Weights of a small transformer language model.
Size: width 256, MLP 512 SwiGLU, vocabulary 32725.
Each number is 128 + 24 x the weight over its row's rms, rounded and kept within 0 to 255. Layers, rows and columns count from 0. Numbers have three digits each. The size before them is the row's rms in percent of the matrix's.

# layer 7 MLP gate, 512x256, rms 0.101, rows 304-340, columns 128-255
093:150087179167152124143123104134091167135114196092144105076118143137119155155149102116105160074148074136180144124111134170118178083092091159134171147103105163135127155114173153135141148159101136104087147096122111123072111155136160133103131088095108111118132115124108131141109115172100114125148160145109185113136129118119097136180178142153113099112145135129107103106146113111098106123131
097:125136178092117102157106124129113115102129126169146103097149179141092089123134132103095171134107127160099127145132112115118136112133110164088107089108096112147130114097148146147121130105113134138112123145130154169179130109172115135139121186111161134142118169125117150171107130120134117167120145120170121140135099173126123188135128112162129148144124122129077155117140136141091099119147
094:170130111099106145159127154138161086097097125170116125115116106114120136122149115104118162153128114101103123150119110104171128092108126123156161138117119140108130129149102150127125089168133182130165168096100104105091146129126114113069165158159122114127115110137104133102088145085122164129102139124162164152143137160130108160121114134125096135086136131126163099104143166096169172182126
096:070163130117097115130107116124145142143148118135119120148125133098147124107113131116091131151088123101148080108106129136136126114144144141152118117100148147148111095120154192126121134184116149093148126127174134159099150110161115131137143073134130150100134118084116120118091130117112128155174150082144140095131146118107131166154077103131163151123125079158110157131149129133116166082129
107:107162074159078101139148137155140172137186106120155169181103144158093125118132159087121120106155137118141130093131120119149155128126111151143127099135090120156114104124127170090099158142156132123128083204137115116150131161141092161121124139134182152124122101129085141161064142120146107128090168145139186120106169105159125162123096136175143126094133129130168084129108139113118143132161
097:137099158160119135174135158154131140135146141141099116146085143143094135098150106114094099089115165104091142156116104100138132155147152106175137108135142113116121126124092134144155142121188171176103101190143093121124144100146120133153130116172116101124139149129151084109122137092098156109150115152157143096123117131123107130126118084135154123058185117119141125121076142136118148125133
094:121087144148121122129112184123075128123155134119089168126120112157098150121078136131156126110124149087172131088122135131194134140156110164145133144115156125147071146128152136124170148130140195103103123136098136095117131147127105158141127158084102145135163159092108132159127079128118133124118154110127162115077142135125126102159112135066129150106152122128188140139133135098119082155125
096:101124142169136179154116157090159127150097136109134166147079155123116118151133141126112160178128097086124107112137115139132129119142112102089140137130113139155071121128126098127100120117132146129104104138162089077174159131177127112073157130144150172103134115126130156159120130187160154143117148078132121129131117115099130154105136120131098099125132112141122129083148150130157122146093
099:117116138084126093126118147123128125158120137140101134162117097132118145100112125113126143103137153118109146125140136123134135076135124085147051096120163141158130112134130152094074167117116142153118109135145152155127086121101120140129116146127170177130138126129067081067105177073120137156088109096142117109149147066177118125141146079154087122124112097138100145170176123146089140096159
095:098140138111153097099112120173140157120156112091107160129114082107120123150126103138117143138098135119134132074116112125156158135166125125170170149120080108107098130159126127118105161154139146098114108129146143135123146135109088162139109146149096160117147130095148133081149127068093126135138164134119141082109105125152166154120103064079136191066133131102142137135115141110120156133126
107:105116109150097092158117125145119115086135139138112157148136142143095144121091124141123103093139163075134162132128108147098149154170118129139115097118150122165134111136133156143120157123140142107104107106115117112113058166111155156174101125095155105139158136107104128130138135093120196133129160077134117115127118116140126182173172102116150113161113105140136120113131102120111119127115
105:131149138136119101119139069152146101168159162087096152129122128104159097114118143124129137172156139100122149138103155148158153128143102134150120089115117124124135143144148151153133165109145105102130129121131145150158115127162148129112140155131140132134146145110113103128096152122167156124125149141163133072149152139153152087168165077151135131107095129137133125117135067141175126094192
107:133143076087094129117139129176084128156129106095156171105195173139143138117139141096137130126093151121140116155119127081142091111112167098127098105161095147151141118116141158096108096136128137164148063108147136148140173122129163096071143122129162159142109116095104105142089150117128097093133139139125111120146099132120132129159101132137142150141084120144144107149135130167094154188090
102:081105105141115098122121130166117126125173151122096119094158110132108093135072181134133094173108161119106163131093131136105117121156067156112119098084124128187095122138149117183125162128124122110103111111133156147132131151118154138125132079093144180107138134152106174115094082122124124129133126157174090160115145175127152102120139104133084099157129109141112145165161114150123168114076
104:144105162112111150133141131136155175122113114133135113077149126149088144098165106119116094093138119134144180143129172121111100064130095103114154104117158132150170112162139158145153084118119158123189148095170168113107129141118155137105079131142130133152130098077124083125121148126164130111152115105114120140091123161118120142117186126110058133131128110138086115168160106123116151170132
105:065186115142104130145139134112102109130155143142125136164116108131118162087163166162147141126154110134116156116120094141122113100140114138105104108101146131130066123147149145124103109164146142137146121112164099081125119134120135131138124156174070195149113142156123147108110160121140158157124132107153112104142150148142131130122125110072127163113092135132141122133128138117134124114143
108:086143095164121062151122152158122136117153153179125108164110105132094106170110158115150149205128144104155146159143093143166166134133121138138120143114157104157125145117131114124132161104127146101122132121153150131162122192157151132116114158130154159135177148142118144149087080121122187168147105168122108093091054139147127127137150141136131125111114116135157092125126132101124112110118
096:138133139127101146126115140138114138115093166113136118092115145116100110090144118146140160109132082135221137097100130125164107105170058115100122127121172133116129114127102161174117132108174083127111132108126109126139044122108117103118145097101146151138160166159112096094121149109135129132136125084129125118126104137144111149139131107119117134100120076124169138123192089172131119156172
098:126156139117087111155142165133106133156126150177145124065133129134112121152117155114117066120076101141105132137098173165186097120139065141144127125149150144148110129143096126181133130153132102102114144129133149128061115095124104142099139110143157112109140075136101139112123137127148106137061131163147076137123141121110121126128099142121132098110169139133143082094145121097155146150171
102:134121091149102142157143127103147149120128109081148113140132108148110083118166105094126114131144160122198151154133169101176148116126116121101113131118146136128174155147120057102127117137145149106171117085135081119110101177157147133123160128177102169137102146099134129121090099170134157132136132097110125152122166140116139132125157149143142133132134121126148107137126146147150110112094
102:118144116108095118106108128151134172155162099124142184147145128166087126092102137132108112098133109107116143184092146136100142153121133107134130082107133132133162145149090110106136141147177088149139137126125153098116114123104109151129115124153160107189111118109133106107130100109145138152149122114199145117131126080135145200153140155106159134120124131114156128153077163085054112174166
104:131185166087105127161071120125072129119116124108139178162121143151110103124099157152150141104164115119113076117127122138137109118143123126136136108133118144118134159149078163155123151121143087144148152148101081175113097143125093096157151134132178137165133126111102116136141148131082130141118089127096171120113114109152119116162155123127170113148141096133177150126127130137106068147171
099:088127144126091158155112145150162111130100114128108150134104180130137118151082133158106079147153147152101094114146102147115128133164108133107116129127118128172145123101108152150098119093118157147146103118131134144182093106152127121130164106133153169102130108150178143164117121115099117141140124122114085148121101121098122108133121125100113078087139106170111128101134121103116147138110
096:087129096075137150149161143107119146135105139116152155125094146140125120113120126144119107132140110151102129108102130158144158169102071139139115079165089116172125128172130127134151164110129132162143163129123124171167116118148094163187142148121146153108127150113069136146123130113120141131132156094104137124153143094163147161116121143109175153134125123144149134128098128124130149112122
103:129083132111115113142138122133126135095098137110123112130101145135073152126124148153083115111216130115112117117134126106113130110065106095154069142101129106158157144144142174135093126139110116118167117122141136110159144121155160136118138112124159132119137134124144107137148133095138167126089130074127118105118129121119093157097179136086101137116151122096130169140170134113112124157137
109:079096112097118131153114133139102119150124130098084169096105107119144124113119148111127111172139119113147121146097141187132138131134092120146147118152111145148157163149145094150137134122095146146108127132131128172129123133123137131177070102137151194112139144138112167145143097112112154134142114132108100139096106143103125127166179154128133128087161118152095149133084141102101094140144
095:110167070103143123125134120227146124127122108132130150115125131093114133179142050130126146099144153110106135162122121135155143116141136069171147149148128151081111121156115146123094136176092151142120101127128140131106128143132114139135096116153122165156148116114105159148127126097141128154134210091116140139128181129165130107137123140084150146096123104100126131130126138111121094150147
095:137123117122113122093139150168111125110128147150125126136139149128104150087159085109155133143132099133137138098108146139169080123137084106161146130110147140130073121164116109125111103139110133136159120103172131108139152145156101119078099110112102168089143104130153077122146143137121124083122132108146048113107113129154123120169123104130135108110133113164133150152108136111129124153084
100:149101132068150131112135140101139126121134126133157126108171115097109146155155147137114124102148140138166092143117099104181152119109119097113137106131139158112111138097134143140099132175189108104146117114135142103155142147104086121084117136195132112135104141115127114148131117144130110100110150146122149123126184090120134127124159164134131155132133152165164132116101155170142099099135
102:134141159124136107148119157155128153145130170152094148116119122157145129154121146135177130121142159150148099149101157159175185109108068080147145120120150109099139126225134129134155090093127125127145113072142145117121148188106116118113092168146117148135122132161119132160136133138116135083129108151136099127139129154145126112114138129129121107106174120161155147154121122138143127094139
106:118098105125149155086142130114161127088134129143151106093146111133118126130157136141101074157127119097122126107167111168164121094141144139154076121117142159117105161095167131141081090148095137105084124117110143141160103137162129107093111135121142104105145110094117146132131161124123121123110133127162135146128174169096123092123143137102073095141093102157120157142113122102131095115132
092:119142137164111133093122151091101089127131099072091142120164125195126146121140167097119153139154141108142128108137123137123130116127118131081196127137134097106164147120130160099101120142159132126085108155089124145154116137106126158145139097142162131147127140119129117149114149145138175083128117091099140145112081110101143154164158143129125078133155086156138105125097106152110126092162
106:134112124139090109147142130166175100153170137117113134133150116095109117103126124131145092099147099129102118132135155142111108092133121087155077136131128164130141174146124141112141108119132132147148115151147138172091101124161100131113094118178132144125103139119089135132102100084133127163116133095135088116150152138119107149159151159156115155096121118161148125138137123119149154153147
112:135104144077112136133113172123147151133116124137113137121139168130134142126164158099166118130143135133161128153115164092126136180111104106066140158103127097101163135145109132145136091108152116138142113100165118074101147133129102133025110107196121125094117141131153111151139148134144089091127110135116149149090121164126154157118112142085111122115114113123148106098128168138139136142108
104:126146084116092190130127133129108107146145095064144135134150137176106096150138119140131123157163125071167177161107154138124155116122096105131117113126111131105148141130110089105150161152134125098116117143139086131108151118099139149107112133147139139131133154070087144133092165144112129089119112103124105131111081133130103130158155194115118151124143158135103082101106125134105159134127
099:137122179071070092141131096125141126174145133174145104145132177120117092146138177120109123134119138122116128091160125117134091128143127133146127144123160175104130137099149109116097111128158140073126089107117158137131159150147154133131141120124162096092127110079146144131110116134158127118104049182117138069137126128107134144133130120120129116137158159142109122121162151113116105160148
094:127116151131131136117139116172150150165089131120111112115136182104116136077138148134173115099120152121096133107148208114150156118153104148163067128087154147134109134101146108150125100153130079123136089119147134107124132130131099165122118109137166142082142126127178163136131085088166120078124151159159154132153130123120100097100096125101101125117109143136143129127103158160083109162130
# layer 7 MLP up, 512x256, rms 0.0983, rows 304-339, columns 128-255
093:128116159121152152116140069070123102058159130132144103125130143132154143146127159062122171102096175122081121130147122146092143130120108135124106141141112157097151155119083129145127138138081146139136128082113090118101136086119141107120119115138112161082151144124151145140113137144054145157147109107154089123149120142099109131125160098125125132143145152128105102143142136163094155174114
096:104086130109111124108138118110064122114160164128100156150149107095156123105128173139097134130131110121111106125141131160084119130112108152123104108133144143150103124104147126134125149125136124122131181106133099127114120112125139128087136083109123097128108121093112105103101121126160157130168093172152125129134113141132146109122175145149076136143162114222131151137116104137127138124081
097:165142120144103124128077128112166134141112129119108126123139161119142164104158095090221106155099130107140089130135148131129117187170138069162112085124078128102105162123131102114136123130138090119136128174127094124132144145104091157135156148136160134132138096154136112155149188096105071112111144141098115114150118105127133154159118117156159103136130152109134117159130137153164162124157
097:136127127129133141122112086128160148092144097176139097110181189103112134131114139121122101136150122134154147136151107105121098107135126139120096137107140128161122130142159111088078144151137129093103125122132140121157166144172129162097095108153099148149089118124159125145123153140135164101139104132140133123165067127121114125127161135120134135155143133090128113134137110091156125125052
101:157120093144107124129153130116129155124141109107158141123140117123138142149141134096104189134123184135162122140097097144109122135146128131138134191154155167121151101142104069081149154099129128104122135174186102131145098136112139153108146129109109102134148109146107096116083124111144115140086159140164142100081127102131124137157108118149140118123151124091120151147093104137142128130161
102:181141149111122167073152154099132147089094098183170112109143142161165123144181131117077124098114153151136156127111161122132135145123148104076145170167109109130127076141114115117136125128131095131151127109115092131092137120103127109107144128187137119118174093097159139149135129122096109079145125172126129153139123090126133177114113124098154139130124136103140105147128168168126181127148
090:150127111121096124105144125113138128118126122141137088104115123110155130098150118124111150171137119140132108127171148115133151100165134111155116124121119117149113110139104077130100129142140110127146122089114103148173117143142166130167135118184160102145115156138167166106114172162135134099141137122131126142147113096119103140085116145136181153098099118144112120114101114161135119146141
101:096141097146105139112145164131134092104148143101137099110132115162118126138101103131128121103158165137152144148133125153130168111111135153121112119104123106126193128124154142110181109130149101093140116134114121157109094180148128133176182123110133106118101140128141156119125135141094148132138169123172158139092099165129112111186123115110153101119100125099121099130130123145100159119138
098:123104152118129153136168088142178152119119153118126133122158143102150080126122122163134101135160133106142079157121105066149118160140118136123124143106109152190128121102136148133105144097117134132152094125103159093142144136127119104097124122172132107115141090118191109102147141159154123092161111123101128160111140103124154141165148131099116126122120069125120131098154074122132084127102
097:151073112107137137125102109092142121123110124126120114118124101158170133138157111092138139126107181129151085087125112151115069112134112126112156167086129119128119129108161144138145113110128141121093149108159078122097079153111114114132148166147115143120123151111108141136136144112116146147097097091136125116175152152098152158143093080091132134121102140151121146099159144126169161111087
104:152097158151169157132105152152093105119127132112123169104170145071095170154128156115118128177098159106116106115117122159139159119128120139134130126159122149090122133102102118112106149133133119153134126129129138152101121146126138146128125137138110103086135108159163158125140123133107123158130166129150124143112104109154100150148178121100098127126137142129139118161134133125124165094084
106:113117160134124132121135115168122164119141085067134132147150153110139128140190142124160134142153093119175159114146126121133134086114109141137127164137111151184110138148126109147141136101131116080113083153114168128096163110126117152170177099143114110120162129148158153126133075161148156098130130118099131167128103123131071127106151160130105123144127096122146145140099146090074128116131
105:077088105129159140140111160128157111145153151113120126156123170153132133135104135154173123121124128157133117109126166159136114173108124094116120106175172126171138091102148121186133129113134163137085108113119144137143115142176150148138167109085126184106098100126110138116145116215144124117116137101125155127184126178107140129121147158157078107112119132124054142097187121128142116117098
104:119112082098091127149145132120127133123147099134138111161147114120139132109144082133105164138094117118178111144156125141161114164140128107142147108109156158099133115117107151135108127155103177112143118132152132183110162156149117122132135129125149122165131156148108111138171160120159108147080154139114187108153118134113149158124113130167145122158074102171155121086144109117132092147151
102:137138121138107164114120129085107106115127117122154129140138148139066160067166124096133128096138140189132156098154103135146074105128124133111092121123141113086149108126107143139180145156145114144150129113126143148138165157119139113103153157133111097098118067124130143148138119137142136123132101152147158155153134152119117138114173163131153153111107149114095117135107121117127127122157
101:130112090132147155120122108130122099148113113128112129126131158137094100107146147147103109104131151191128123102159153106057125123088156125139158110144124136144204156143139138142161120154163078147165112146125155143125117143085112117106212109144090136131101158144132137089112143116107097131132087165123132122159095149089130141141115126077150120117109150131118098131130125125107147126146
107:142140136084140112120143137136125135138120134107097152080150081101133154091089071110097135086108141160124137097131133138072142084086140146133108110126065155178097130132126139134112105121114093131150071157129130126133151125142132164142113108133112152091123126103075100130139132107159068128081140135130145107107142134119142122121091114123120133136136133120167106134152144150151126132186
110:123165136129084189123089112121121138134087103102129160140090145099086087082151121145141141156153112147150116104095087115151128118203124155087152130156123132133142149109086102149114117120115077096122153143144109189116106157117104088145155145152177105134154119143123185117114127100143115108091127130114133139145136099132081153102127111116129150135173096130135165137107154107156091139147
098:105118154134114164093096092150176150100043091133129150131182104173159095103125104136141134146123135109134102089122126106153137129136111107108155119121103122135148127150121126062144103144143144124144086124151119146148127128105128116130097134096089110162117149128108131115119166145142135131080098112097113109098146090131136140130110132100131117144124142144128157140110143168135139142121
095:124105101121101125168111140127130121111103117121171116158124129124129135136132069115122102094135129139132163150137116111114146142128172153108135128118147170103117107078095087115166139152183159119076141123086105145119107126146126148096078093100149144095145160108165131119112146134160134167151127120160151110141127097160149141158113096121191140127113154164112123159120167115146107086118
101:133147126151117115157116117111130103113118148137132105115110097131159164110143125131127122110118168108119126132160092124111150149156179100167163096099126091116148119121124171146105151138149158160107152116110129162157160115119157121126119109104113123074142079135154141093143174145111128145120118129135130122137120136117139113147168127170111095107127097070118098100130084101153120105152
094:097184138087097155111126170152141144122104132116124150179134115111102102106102113083117143094128101124139126131091139101130091091149113175119125132173117145116165158141104136141170133125147116125129129129099129181146071157153124121128151142123136130148156134140077102088061137116129118139076104114134161138188122143169138116136097110117141124126160126160171137086133128125109140147136
101:125076156136132143086125118113124149121159147174107088077088150112139132107116142114123094114087143153120130151123138180161098145128096115113143151098085088118094131109141122105132128170096112154109149100143135086179121142124122136086104153128098112124154152147173117121142134132150115043138137128138099151130111152100112109180137092125097108102108127148140141116132097127166122089093
097:118171088127110118136127081195093124113163119133088140108151097125104112136103109188107133124182092107144164133122157146136086100164134121173146107110159142109123129094104127145124131158123098149115090129112152124111082138129116115154090112118115128187163123113133092079128112136149113145139080135109157123113125154147114074114130112155119142110103116163127123144184131120067099146129
100:119093108142144133136144113121127116138152106123131137147082076153129133146110125096164164086137086118109102121133112130071142137140096146132109149128116148158082143090112142154140168116122111153085164132099126093128132102074113113122094148133109081136139122124131176143110139142140121111110115108122137106143108078152161135102130121098137111155135115149159150124138175140141115145138
112:138166151133127121116155080107132124089141094152145106140119115140123125132076159134091111111127139146131143127175107150116137135139145144089166159165141093147138114137144116136105130115099156130125106099133125122075119117114113095141113105140128105114090152120098080167108121127129131130135084164098167112144154137114104137113140122175126152122163146139139096143123096122084124110120
096:131164149114112132161139160139115205158144107125114113174150145112127092101081153113132141151162103146109100116117132082123077113090118107153091124128130147131142128158178141118157115104146111120167123120120153157108128162143092155130134156063136170124113141147081118143129102128131147092131130117113121147126149127140157136103121157154156129129108102136114140144139136079106171170135
097:182146121122114149149132114155126095114112137116179167171134123145164141124128121120146124114118170148086149104129126073106132166066132118131113127133099114144107115158075132132160144141148139113152107113090138142131089133118152113142179133141159127113158151133101143150137145117079116086119113136097137123165129123145126117158138086178175154101161155118118100117137126170100162094145
097:116145135170117117153073122174177134181109075117101140084114173155117121121105108159160089107120135117195111128150122133131091102123120134116128165120108125107164139147116105096122087054113124157198134161108142132119113135142092125119124155139118146132100113138073181135135105118160092136135116143135132123157097127126103115107137114155119106120156145082118125134146131065118154157167
097:124130112103124155129094119187100171108127140110116132117104128117140090186131076090125107118178123139112095149152112116171139120126105163135180152113121164099112192105132125148144129130126116141086102147111126085170114121093125135157153094151112113168119084120146104122133058100146108091121096162124121166078086125141144115111141130130167160099149138120171143137152154121108102174132
104:149098133119140117128128098126172172153110073106129106110131131078096164142162137174128149121135128142150151149166099141099072105179139106147115159147166118108151100126134162148140119116126141148144105108106128138143103136081139100103134098120131114109171114117123103115121066095142154166154133155112153114137147110139107146108151163114116125145099118122105170087114136120117101130100
098:145122137148174141074097115106140132158114135143163150156160191138117106166151103095157126129095095110146114118118165130127106178157152157100098130148133146108073139136173083092120105138128136149133143116157115138135141135125086177147100134130091113106103149107150158157175104177141128117137108145126090111143086184138078124133149112119127132133133145140085166124126088139129074143098
104:100088134141061127143150130104118148119096155138111142084114124119116122143090145158118121125137163143127188139115099140073124112128125140111148123103126132141167142150140117152152161108119146126124161138094141160140092118070170152114120100107131109137160127143163118132147070141113140149149092150137123072129110132104142166114127124100113144162145139149090164125153089118127085129154
104:160118155113125151108146130118090153114096144106122191148146139131151112153147141120143161157142130161150094129145104100145110110136141141099094122132147121152123116147121152152118124127104102136133125115126167146111111146089150107152142110156166138099062120130093134171120138129154081096141133158108128140143114145086149127123092135111171141135126083100144160128148160176134121113104
100:121120101153164135082167155122155169097141104100135150104118113151109123118157127136177126142127151124116133123167155139154157128097140118085143118126116128088097126152124082086141132100168139131062144116158174140125129136123115105130103157128113123126069136151196095111149114137115133085134120137132143121114122132134132119122120119121121134138122118165129150167129102127106109111133
098:145132153139169158085144125130147173129100128130133129127103069122187156130156110153146143100177124119193079137144107110126126132123141081136135174116146124128124133113116123128161106115173141186152115104139137090127143103089124099088116149130131127150108134129123101123136077123159128099127111156104135120129114109125113126126114156135107140104111149113116138141114116133064150098140
# layer 7 MLP down (transposed), 512x256, rms 0.088, rows 304-339, columns 128-255
092:078128121137096104134151165150140153141117103169103139126141111113085177090116104176132102156140132146146141165148141073190102163119155100135104161111129087144125107125121138095122080078198124162155154168125136140125132119160118166162141147127162103158092133169138138115107126150166111135124118133118100130088101122160166128123096090144150122132133127152115152106113115136094109114140
099:143178144109110127127131109068111165157130151120135113119120105127087138114102163133119111169136136132123151161118121131098117109110153135088117082133162122142117149124111146130126137122142114099121123164100128127140116097118103127125150180115139083123134113125153126143074138147110118163075149086166117146175124148126132152135143127113143137102137121126150148119166129137105073144169
096:130125113191120122094131104166126160156172103098110125136145149197110146087140105118099131116136114131138148124161128119097157122144106166085145120129138113149121115120141111136090145124125128154083124137143127147138101121138115151153097106100146132113157141104153091094180079147161087177147102115088131161120129093156133106144135120107101126110115107099120159116143095174057092119089
099:136106117123108163184123148192150122173121118146108094092099109134106100111121130117129147098096109092148162138167141099146128125141148106153094106113123162131140095102138178128101092141120097125132134126137130137137080133134103090169172123127163116171153137151117108111190144139176111147116136146078114126133164100147137140146169147168140103160117152173127171120098132138080088124203
097:158061154112105151134107141121115134155100134153079095108110122106147128134113138096116102155157132133147137133086129154096102137126156148121124094156157150060143161115089130136157135112138132121114133125126119167129130101097168073113108134122105118133138101069172104111175151124174147154157099099175128131156158079136139124112116128134115087154136112117129143120154107133125143128139
100:142121160097148124083196134089102158153123091106125141101145112098195126136125153111100150132149117119128131118120131118131106131133112117076099123082110143162132123182171105138080119100121109100154167065103167131094089161097145161108155115124135144124112095101128179107232143159125118116117142096110119157118123110141165150130116145110123155173120106114105060109175144141126117103115
093:170149114118096151105153155141113111136117109094116104131086138143096146107136145173144168139134159102139149142142151160137128122131131175164085116107118112128105118127121093117115122126125184112126155133112113110144108138179088134172123137128157098094162139155153160145091163125121097119147154117125169116075111105155169151151114121091168128098150107140150106119116176104163112145151
100:132124173149141159145075126080132109132105132107148198151089153116131093148118162108142152131126089137123139140129108154185141164137118112132096129151145134131088140123139148135183155137121134139099125098116107116146159126176140159079119141122115132138117136119131156171069117160130113137128167145140140120133130113139093139094091095135106094142162106147124081133165166159151123120102
100:089159104124152112166137138147127140136103127137117143119140172100134103127097136144150095106150154136137118131087103123118099101161122116165104136105129136143121139164101116095169129104129116109125135118144146175138072115113083111156116141121122139157144155127126101074077128110126090159150136113136144092151155124135137076175146137137068122104105098123134185150152106144083142113156
099:147101129132121122144144128113109098153133140160132100123133138127152105142145147139163127136134146178137157121126157130102070092153128118091119117137153146137152103087161139173118141080128113146163106120149112092109152113123161096132130134150111126134131124141113132126138134159143124161124112141164118118166123180115128131118105158117107078146128055142109101113123091096139138115115
104:178150171143119155120137142139149137143139143101095149119132154125141143194151109127111120128099145165116141094136100137162100127114131076139120092115125148121170119160124092133155125136157124133148132145161128135103165113110130094125141131121113146056161146151142138157141122105122114127157100161144089123159077114119098104112147119123132137081154144093127111124127189126144181108104
103:115143156150100130140137119167164152103104090064119123161163122097138141105101164060101141096149098113148122143142134107088144131135141151132138149115131151128119113110150088161104102177136131137119105130133113109163145168087135146127141085151116155087153149153163143135075147162134110108165126114124122109125100132114095153119107155099107121130116106156134099088122160134139124089141
104:147168141128154141116162111095142110116145142111119119130144114141119157159170140143131098106162145124108113134137103129138122117095143140151133131079107120147147097173117140132129067144133164087178140176118116147133131116141141119133151102089116129104103099113140161097040125133159130145125140169142129143115131141129159098136140138138128151081121119143081163132102112108160149127108
103:103112166138137108146117153145099139129164138137108116142122160084086132117152132109099116129092161147097160148125092147091112122133143149146111147158135142117109135127108163143117130194097143118121110108139121112131114109145167123158122138111136163135102126115092143064100098145108113171123132180104109127133115176180147112204128109125138107144085083116120082148109110145158156105136
102:101158069158115089107113115098133118118132120124143138115139146157077113116149113124118162150144189152134101102119089153137142134121116133116091087115132166102145121133099169139154113137068139092120162105152085151123107118139099145132166157124091078099137142161159136146102096145087122117134160146144115080111108161147141156136121141147143118121115126090104181161113080122129149109142
101:143079096154124119141192106125138128121122098108127117110156152123147077147135141094142126145115140131157124101123137157126137159161154097158149164152111116112144154107139069131119135134119139130123167142129164135115093107149121097177155118087181094072150126134112101129149094110134138103139102171152098165101110147104124133101128144127165078101115113130097113166096140134145154168138
106:137176115102111129140125159093142080108158119136149107120136106120149098079097127119100113169138147152119092122117137128101110078130134182138137103121122141151138126094107124126092122126150111099156109192098130091119129158160111136122161127103136134099167117126124094121096120117088092111093120155139118075075099109164126126093107129099125149160091142116121150141100142129112119164174
102:114119153110142105138185130151149133125176085127123134115178128120158138135123138106120109138160170101050109138142125145120163149102180145151126139140125100131136114119128100096128123131077157140159116138157173115109202136146148134142136139140123121121075106084124148152186113156130149144163118174125146118115125159096146134123123156134151136125106149123109119099076163099128147107089
100:144068185097102128137078117101147129114126115099119150125124098147168141157111095110118150172113143127140151146107128069105129150126146110128138138111112117139115126153173135109148149141127138147134090116107122151139158074148168122137113128128118098157084175156106107140190107148134119149174122139100134095119152137118123091084126140131137147139146102133100169109113136161123085150079
097:178107166109117099116087138129150153121132142127130148131116142106140097170127124137136186122134163116110132107093114146151157096148119128091105137123130148090109154107132144177131137155168153145106123139150114122114105147122121154122103130094123181117130151096143100157102125183096161133155115123147108123109153120148134113123118090144146106115131108116102142101120128133146135122146
102:159132130091124148100104134195136151134095126125149131131107133073114111160111138153151129114126083119161187155141111067131131086131109128132087136113137167176094146140121122139128111113120076134146145113096158141104121129134109128133109169155143166143137154152121135119000121120122104129143116110154155118103127117137090166132120109102125129147135137140138132144102143142119119111154
086:163073096174146120109182113121136130129165121143095109077164143145145143141130128143134113155114146116118161130169106142120140137138148096120130166126136119138094091104133106155078122106122137134104110130136100082112166134132125128116130141145127140133121110141144148151255148155143119117152162112121125098105137116102136137127154139120113146138113131117094116143131144137119146131080
105:158143126154132173122091139081134156148157140097105168135077126141160108074117152125107160145152104155117126168111149139138133130147109146120140097079137119122083105136124072170106118080119147193123052109098099092089125165114131121092126123140171109126123163139151121113163159133124148144150137123087126161126126140121150099161114089140119179180130095137134072120135127138120112120100
095:106141092145145139120080128151101167164140155132145143127115154133141147099135139125157131132138106124105173117129173142140129135116098158112136068140137101139132119125139151177169143146105096168134116143085144167153114135172081155200121132106137100151173121070084119115088095122136138102103140143129146118127148144153139095166108103095168151091101112124138046131134143133136102136119
100:158116131147156152104127127133151141141147177125133151162132094096142113138057142129111166114144086142148081049125102102162108123120149124143163116124144146131100132095099075142090109142158107148111141130120125136114157106133105129154140140148169158126130151113170144151045118136114131153135106112145129132136158145141127119140094125139168156127122123178185138128119133117129130103137
113:134155144178125141143183131107120088075135118153110090147130128102120146059130118134074121133094119113131129126150149122117130127139151146108156170131101152101120114131140133129098156146128172134140116096131139148136136111087107107124127119144126134149086181105119131119156154140185150161088093172111129110159131099160143165147089152179097181148118154146136092151119078096110122125145
095:126151108119129153128134146173137138117109154154132140135139119130152170127128102142143147077115155066068159120111145143135126124173124112139153158109135089068151139142108136143097122184090143114146152097133143141084126158145134167161097106157123164129177123101151129177106121147113150148160182106147154103112141156187122137126131126110111128124161144139134135114174079129111110136146
097:123150145103142131143176122113128117093108125120155173180161106116143108134091150123118152120135118151124108078124109080142194174135138156120088125145129111144133152147131119161156159093128120143143136140137130146150058144142156143136142111115143113131108110130116146145050068135138199158132136124104194176163118140116121068117138135108124096108070100141133091121147132137113137090125
096:147115119089133139106173113094080092066113168116160126152129114103144121095114153114116124134143116147073125141110137103094182167147158111124118087118134128146107129121160108158133149176142123118099123128143127122134087154101124130114125097123128118096140118141187088136064163136135138116138149105145122119109185114121147160159131150076138111152123123174159125131112119163160108077102
096:141137076153160098145121130149135142121146147149114137090177094161145120087098131120128135123106145120107155155104146145132135161136097114113122107162119103114146077180143130145142103099112149130155129106132154141119162148141149135139114161158125146131103143168172144158137143114154142108170100129105127138144134096111116134134128154093139153143126124136175104163088128104082152083161
106:141127175127088142158191135127092144136116079159075162133096154104142110070124091102162096147128123155149136123141125079129130162147086119080159129172134092123121094135097090139180123117112111122123121076128104128098140146079170089122153118126125110117108131115107104130178155145124114111134111111119093132120093139134139133118119122128161144140129104117134068102137137197103119150131
099:130097136095134093144123141103126119106143172141135131132105108107125111193123112135098129096141124144083132158131090133117121100124085129173142112110096119125086142164137149153137131128092147179144156128199152126122126156162118121086127111119148141147123147127086118088049125108125120135139144159118144126160173149148130098143127152105146146072111140105123126129139135089094151116133
103:157120135150102129162107113131147093170133149126106126119143133157100157123131162119149102084125084101124147130179107157121124154178137120133108113103138122105117124143099115108123172123154176165093139152085113088153126174091100152076110158132141110110171137107122083104100126142132130164143116143151105170121133124163145119107149097119133168123071134158155112148123146095124137124142
098:085180094159106115169124114160131101131145163083158101113110079134109096131094110133126137089097123083100140074141117180128114111141103112178120094132138147111116132142139115095156128133115130129134149131120146140151145121128107122131133169102115141158168128143131130077062103100112156149122130121123117086162131111155124116163167072169109112155114173112119152120114092088123136128179
100:131135150126115133142146131117139106139125140194111114154121125138087167167158142204133159102118123111129142130124148167136149128110169150127148143148111131155112136139149110118149154156150130134162115167126145148161074137143140140111133094127111143127098133110093147156097161108126137126134115149110136108152117108192099155147154174134131125110133108108068125107126138097159122116094
100:139090133151127172125129137151135089097147129101155140131124134104106123110118080106119115125114126125140075179135160135110136130142137106130096102127109103109150163164125142199119165120122137121108147136092100104096137086153131129133136112121116129109127144136114111102202147135103126116166157121132124170107137117133123183123097126120143170135117076157108119111135098149149109127091